Weights of a small transformer language model: MLP 256 SwiGLU, RMSNorm before each block.
Each number is 128 + 32 x the weight over the matrix's rms, rounded and kept within 0 to 255. Layers, rows and columns count from 0. Numbers have three digits each.

# down: layer 6 MLP down (transposed), 256x128, rms 0.0823, rows 169-199, columns 0-63
# gate: layer 6 MLP gate, 256x128, rms 0.0963, rows 170-200, columns 0-63
# up: layer 6 MLP up, 256x128, rms 0.0863, rows 170-200, columns 0-63
down169:137105145096152123116118193044099142098112129132094139144107110160134170082120141064111192147121140111131124093147125179127070123164158132115180114097102107202128095186150097084112122142057108
gate170:246175147116146135154117148147088170064169106095177144137182109100123135106132135165168204153141105098213128124090126172171148165103142138106141119115097155118128161181141138140173119186109095
up170:141138155099070110080155093145065177125074172126104160150101132109052138125136120128150113177089166204102070154168155106125161188105153147121150142105078176156112120150107164133127144122180057
down170:128148096099122121137059123152110079100145148157098175066144192107143128167097069081162183124093138140130130096072087094124093129167134105107130171094172127147098106145139133121202152100131071
gate171:160124103065120096116028158126058089135169134091149147150109090108105121124128109074147132115096153124125120144074163120161160136143136146105137107146140182225068115150178077121183182079153155
up171:107182072084159127210112090075130117139102152131088115197096167168079129167194160141122154117106103119156134141177171110152165141163121083160084129077150107137137104150114149121132054127151148
down171:091110131096116182145123148095116175119212145162125104188168107127133151097152119063117134115084110139150130132132114073158162129126086124102110116114142073072117126123069090169097134196236135
gate172:132180149129190135124059152179100134154098074124099187124105155181122121124169136116116108160155120128163126166093131119095141194172139120149170096161147117173084141210148103099172173136152112
up172:165105093141158101165094181143119082193083065166176151088102211125143119081104152139182127126101113145094117139064113140114115150135130087109146133113103132083160074153154085091176118136190159
down172:101075140144134106113161146159147139161136103132167087082150123111120127154150140123158124169107113150165142129169114146117071112188064126062088172187154122167128094077089131147138140147166109
gate173:105213153124094094099112127175116130131154125133071138121169110071135127119134137175148116112112152141105121074177179138168093166163100114100139082186147113112179109119128108148184122134182099
up173:112119137094142124121130140108150110159115179141092198158114150161113122146093143102052041138141121103183172123147139091192116086131119138120127130138134110146115071099115153125151108134103144
down173:119127155103130110174125110156078076140151137054152203173159125106119076188078107150093130118109164103196063116170102127157165110166198150150154077102129150106137168108154146169030158153158173
gate174:206125100138146081122136102124124128149105131079109114142164111042159140141079102171104157164091132064128153087149125152152143088090181140093155158137159107119119162073089126060137173142099061
up174:074058154144173136101060170100134139104169132108138138194133087121108132126155130158086157105098111143136154175164155142142200114108154126102177148119108139106083132079122145171175112073066126
down174:109127140158173116137131156177046097104118146155053131115147121138112070128129144143125084114102087134126089062148134141141097123062124161172169117147125054095136175130119139159136124139126120
gate175:088172138161184139136071158124129137142082190106229095160104130148100109135147099093085131123176090119122158148158121147122127138138149105169151148127157130103121118139167156111119162132108152
up175:130151122145128101161160121145084145082115110103132114128114193128160113135116089162147145132119102149143164126124114126131156145094107141170098151149081141096115139122171126128081108140119089
down175:081170123125107131160184157099151113180149080112138102121122118108091096179154129093097117140120115150138126109089208106124102077119112116152080083124154198162112118103101132096180129104074123
gate176:078073070147146134087119184152181131076120172135072174143125134033168153134137112091075126157052150084095099108159148067080106117179146122119149140123129095128150098108168117140099157116169149
up176:125118071083108170122104147074144137164138129110156078116133103169110148169150049174101093041074114090158125153125144153162095097157111167157112128152142123138154101139151191185169100160117140
down176:115142075142133155134131131109078176120130128132142113111130136117175163118075111151141103114164103116127150110190151187112084170193117156143188141095116192096094143130139131190113140169124118
gate177:165138104082120154140132131182140183150098115092125179123084065070113120157118126198148134126139088088134072155111129086072134150162145072180114138103150064122149106160163125133159147115142214
up177:123190090141114134164112162114118071092129108142136107149141122138088178106188144112107142099122193107076139079101154158108178136153052107167142145182117136222107171176119115114121136108092110
down177:086116126165142153189178151153151112170165121124138085124125116044124133107120073138183157079188175153153089148074174123085123098113118173172119097055114166148156126137137115172175094148128153
gate178:148094099118104106173145134108070072125103076118083168030086124107139130069112118146131098096131096070133102126104156154079141131162104123043174122144097059125112126148079154087144091168162110
up178:106156159092140117161087140073108184122099064108191175127124129166150048135153130191147130133163100115145135180096146170113084167155080094127111127137040125111105165178175128149135118098134166
down178:136147128138135167161070163157087094131086122161085123139140123128137125050120119127134118126130117160120159081077121135101126079099136140121176151168124139124087129073069162186064150075106178
gate179:082023194103113134109157121096104195149136096081130153118149166165101147055171151117111114110083113147137167129107139110134101168175123120133155142076134114135126155196188168137149140127150139
up179:117119137222139123166120064126104200137173104102105173159104116161128133141167123144164168092130089179158179143202150095095146142121148128108112149098137164090107159205130215167130099116149154
down179:131160146179145134073106173146114133130182164075122130125112149123092139154138106111072156103104135105125084118146080121067165122131138101176108129144094115166082083152115101185182131172128122
gate180:072179087136148095096068161160109133101157104120068190114116116116160120120090143109142118087035178070155100178076135127148126133118126107106135142130160108111136122149190147145165212121148166
up180:131115136179173112118146149108121153105103159143116120125130120150216135141131082154134087133115191095195138140113134102129122142108162127072174132110082082126122157154118071139192148117160114
down180:146096108126090151144107156127126138123137107149168095122142119141152158157134121184143074126196127141097133141149040088120101167055121140142160142225138135173151131119220122116050115121095106
gate181:071164114127120088168100105082113175148107090133104146134169117135107146054122087171149177124122102184098128161181112105124121101107139184112106132143173127163103077107134172131140056138092145
up181:152095155161129155128131106183192216133112119120099155101163123064138092142116084174108154136130117129168157149196145118113119161100084126102152146107135120083134195120096135095146121052144104
down181:129152052131105111130139135129095057139132171149106127128115150096099144075118092065126186226130095106106064163097135109120114140152143084182139150129122052190105101151096147151092067148073103
gate182:110141159125099108120133075171151102092081096104072175123140134206139056152130195108090140188111091157158172096162180127124149128176147130183169099125151168136133139171114173148159088128119129
up182:158183120130159137174132102095166141112150198165148071053157136143097139027104134103113210158091126151081124126094136144169142151085106135125112161154133085162121149159120139080141082159067110
down182:130224065134051168114192096132158149121110077149100121133098122092168083169122103171084112112157124141158122138122174087177130097175204189167129104074158120141148106146147188129153100108138108
gate183:122163176167106146109120116171157185145090083115176056166105160148135118080167165099160166174113121140140192121079176104177116148148121097105099114139102103141144140124123138107150159130124111
up183:101142156152135094136149149119118146186166103124135130201097097157161142139105202089079126152095124105127160191111143102181103164154083158129138116175137055130134088136191129103123169153090200
down183:166137112134136091152129117163123198118091096157106128090128107101140072066069193108182111150149117127061095113156093131199178159138129155145107107149120164114153129125191102156111124120102060
gate184:111108155074165133152100091148119128173145162142128141158090110101141176174103129127098095089113113191137123177168171101086082124138095122137117119122110186111118119123078116090157123163073120
up184:137100123176155132105145128170113119107135120200060140133101125163112122106186162125113145166172145093108150096140104119159130105119150097127144168150162117128135087118132162177128160129107128
down184:134144101092126130138161092071069151120136135090158098115135090116111149109091141166118152148139167116127175108196107156165125103159124155121071113159112171117078130124101182126119169147098150
gate185:124135120097102152108124115147088160099155084124090152078118137099146136171088058116146153116152132179151138129155149144096119139083147127167170107164125174178082123157134073093158124097161037
up185:126165160077132083118071137167145169147096147149225118111104124102119101097098129143088167119165125112159105126170157203162123061168088114075165154091166161106130148186172124114168093098153141
down185:093159175136131092067069120154168153199102135123106126098130141150116168143162214119141142102056117052114161125081088099112165102067125173104135135127159125137099057101129107058112166129140126
gate186:226160151103110181198136070106064159176152114086148111150127129093174178140155109142145159115091136119142175087137157107158119230130086139146172136117140137188116122162128148134091110052082153
up186:143076168146087132144125097091081092093150178120111155109118176114043167084122143069094128129154175161120140074092143153103080104151146123103094079095194161139117137077163082118151119182153096
down186:110122108105148086055106128138171115151063084149110164118136118143151144158123106111115118143252118131137066161150141103134148086153151131164040125124148075160078187157165178132081102154102116
gate187:093129083119123113116091164086157168170167118113119157155148087124100125083148153094097128093067072096153141079115147110097122138117154137147190115178106063215116123149205122063153156111172137
up187:103120143167093164085159121152123160043168169119173166126143137121156124146114148070184145127141111084111154159185114073168181109133133114139139148163173092121131106103186076127134125099122145
down187:138173125104193175213188076120109143170148115109123179191105104080116134125120107134109098154102164153147141076157153146131121132103213150125100166162155157149126092111119093107154119118144137
gate188:127081056105150107124127189086131093192104066116163180063152094119097138153126083092146123097116074092156145142135143067181186174170125115155129084169104126214179110120165170102183080076164147
up188:111127163135073150097112161096145102150163163113148087149059181102167142115120092146160134064095160121184214158092146165197182150143110091106133141084076157174119110105094135162127127147070125
down188:164148070088092161116105162147128180122207118146141131161171142169115195128165157135105092096179093211178183121175128105144134098125100144117162154121086147126144085099149108116149136163154153
gate189:222108110106164165113116118126147123102044184085122130148126131086140106104145094170095097143162107151049102114106159129144146141098105123117216112127150097099139126134161182115150159079120105
up189:163087105127093137164105120114164106033139136140208179127147147156091093122118090118182089112128161139159146175122121140137079160134053127141083157100146093101095130120091129198102160114103136
down189:158123139122071151180043152123145053164145103139162160172133176111119186113124145143150138147121128144135141111093085095127088189115097154123093150175092152142131114135104042123117152148111176
gate190:195176109146175105080109120095140153092117164114195110152164185128129132061160123196120147082140097149090142103111117148176110126119134110155106121140088126142140165100136164088103116130093172
up190:145175181138144129150117115127039173173175090101124124108079153161102108167097106114133160082147052094130113109120138091128141097181187138072114117142142117094114077092170131116129066166122095
down190:116084100124089169147128102153135131116113115089130132088110067138166112119118174088120164173146158117148129152099179166175086136102104130201100109141068099130106136133173129130149138089158139
gate191:153132136153126096111133130123132107141132137087122109164162122093135167105134151100154154112130000134141152034120128143082185091175122070107127085128131117205117085088134175095153094127151125
up191:163195129147122135142127114115133077129145142164069136144161108153151132160128172098122157131116164201079108143175146070171147165137118182168150176135090225149140100104093091109142148081121162
down191:113101110159182158122140090153175083167161152096088125123141114119080112138144088179138133143068159118117175067113163122111141163091151127123171124112097101123062088125126169098214196159152088
gate192:156085169139188105147153137134133129105116080116170127112154122094202119116115170161159084074100082176101135110076111134155160124095132084158194098136118114121163148118133149129102169144177115
up192:145059155202125109167110131150159163126127101205150163129072158081140063131073126150112196087110078110140120154163126099174166108166100168131162159170103163109109073117137085099114123169154086
down192:100159112086146094161140086166091093187142047105095177157087129086176139192192127096121157155154119080151098139121115111117202148123147110122122128107081092169101139104097083127080205165116158
gate193:120080058146117149097140068155154103153119140067110089133090070138150098119094126116170087133102188173113133162143129121103135135102184148080140040106138125141134126162091110142155136156061117
up193:129111151062131143121154079121151165134124044158176115111103124123145106165115109093150063099117132168115158097170121167110135181149155156150070152106066113128077104102048114062142112120150098
down193:133139111129063129150134200103155124156129143122118090081097185145072071154104124146128212170106130097115134134113155091102115144101108125172120146136117187129071174130125068137136143080145126
gate194:192147171109137152134126135145098126132123116096034153144096080120120155157115100151153145143138152156104119144128142134147100079116110120157120150093159202107083077136149084061194153079162109
up194:139142146134133134105188126130122094136097148113124145123137075209114119187090166111097194122128132108107101115104145145114172069116144155102106143167087153171120068156148120128132102058052088
down194:169131103114162125107176102089143175135132091129073128089150134136074096147117151123163053141144088093153126144143004082137075143135096126136104111168136107098126115137167144138171081163110121
gate195:144143168150150102186136078078103121094134166096162125170108119101205122109163140173155156089120110131179188074144161094135124160172178149166153192103128134123126138116112100112124154158192149
up195:059161082105063104161123137125114124106116121129124161156107113177136154132125141163102111111108114121092121084175103102174064160119173151139152142090097097143115075114098109063116189131115210
down195:189090101178126120142098113078214095117141167071118098108076125156136117108097084109133145128069154126123115200090173156114095185099135148143173106076182069149164150165078128115152137133134131
gate196:223127101165151117056105150154155139150075140112154182112118136106114125115151118145090115153150106170134141148037111149145138186108065072153142128101107130125051142118165162133137138182133095
up196:102132165110143137144158116168035124169141171127083113125146173144151119130181244053103146119118134173132122108180140122163125173138194154131177105109162188106135115170128147169103107120140113
down196:121117063120153112097151110117166083137119133152112165149135097135106081100157171160082110125103108148135142174099134085158111058093127057135114139126134092119234113138091093113133109152201126
gate197:196159142138134193112084107112165136154164182099146107161164170180104090103086134129138137115101119137091169129083177122149120145111113104168123143144082137145136140123096146076113151144167107
up197:093131159117106099146139066160122112089097138087109138123145065100086143112058154145175122104107138113144099148170145190103081154141201168096143099159135114059090157126071104122080095149081109
down197:161140203153046137158160129103156060100091080135144180148156170157140063171141120158105166127172116113149099148092196127195192144111092125146152130126126150138165145109105145101140086123119105
gate198:167150135168140100166113146110066126083033190125190121148190120180143080107106158092078181145101114167156190154090182181144126142098040045070139137125136132111094129150139133124135132115117136
up198:098145122198139109157132190122210108117111125077182192111172140114091104117097163099105172109168165119165112146084131095118129141072160100193149101123133065146089153098164119084113088130141138
down198:186120114074125190131086066108132150172167058097140115117151118112128145132108184083121082109130059074098136144172114115108108107095146142123147151155107125129108133092108105120177107095154113
gate199:136136157140136160137134099074119143154116138094116090085111075135100134141187126131076149101148074135088170149158167122140115120103121083177119150128113132150122171107100145119145119042097084
up199:129116101139156146126130113161091109150140138088123134151111086152123111164121113123076132120085086131172171188088131144167133148139095117107127142153122163115139112060163105124108122152087103
down199:141131175071113111123147134122101158111116079081103115148110125144141128112153114129130141125153152079082156113118164076112142140170100165167132065162185108126063076093194133177171150105166137
gate200:129143124135089078138059129097162170136111184124106112115130082099080150075154111138111090121103103097115125123145134170127111124151108080108159145048155106122081105129166137090097127087156213
up200:128166130224112130113135154152144090220109170124153063108157142109107155086181073077122122135140157133150132100183114202111214078127070129064071173153134083135102128139082169171130172149104119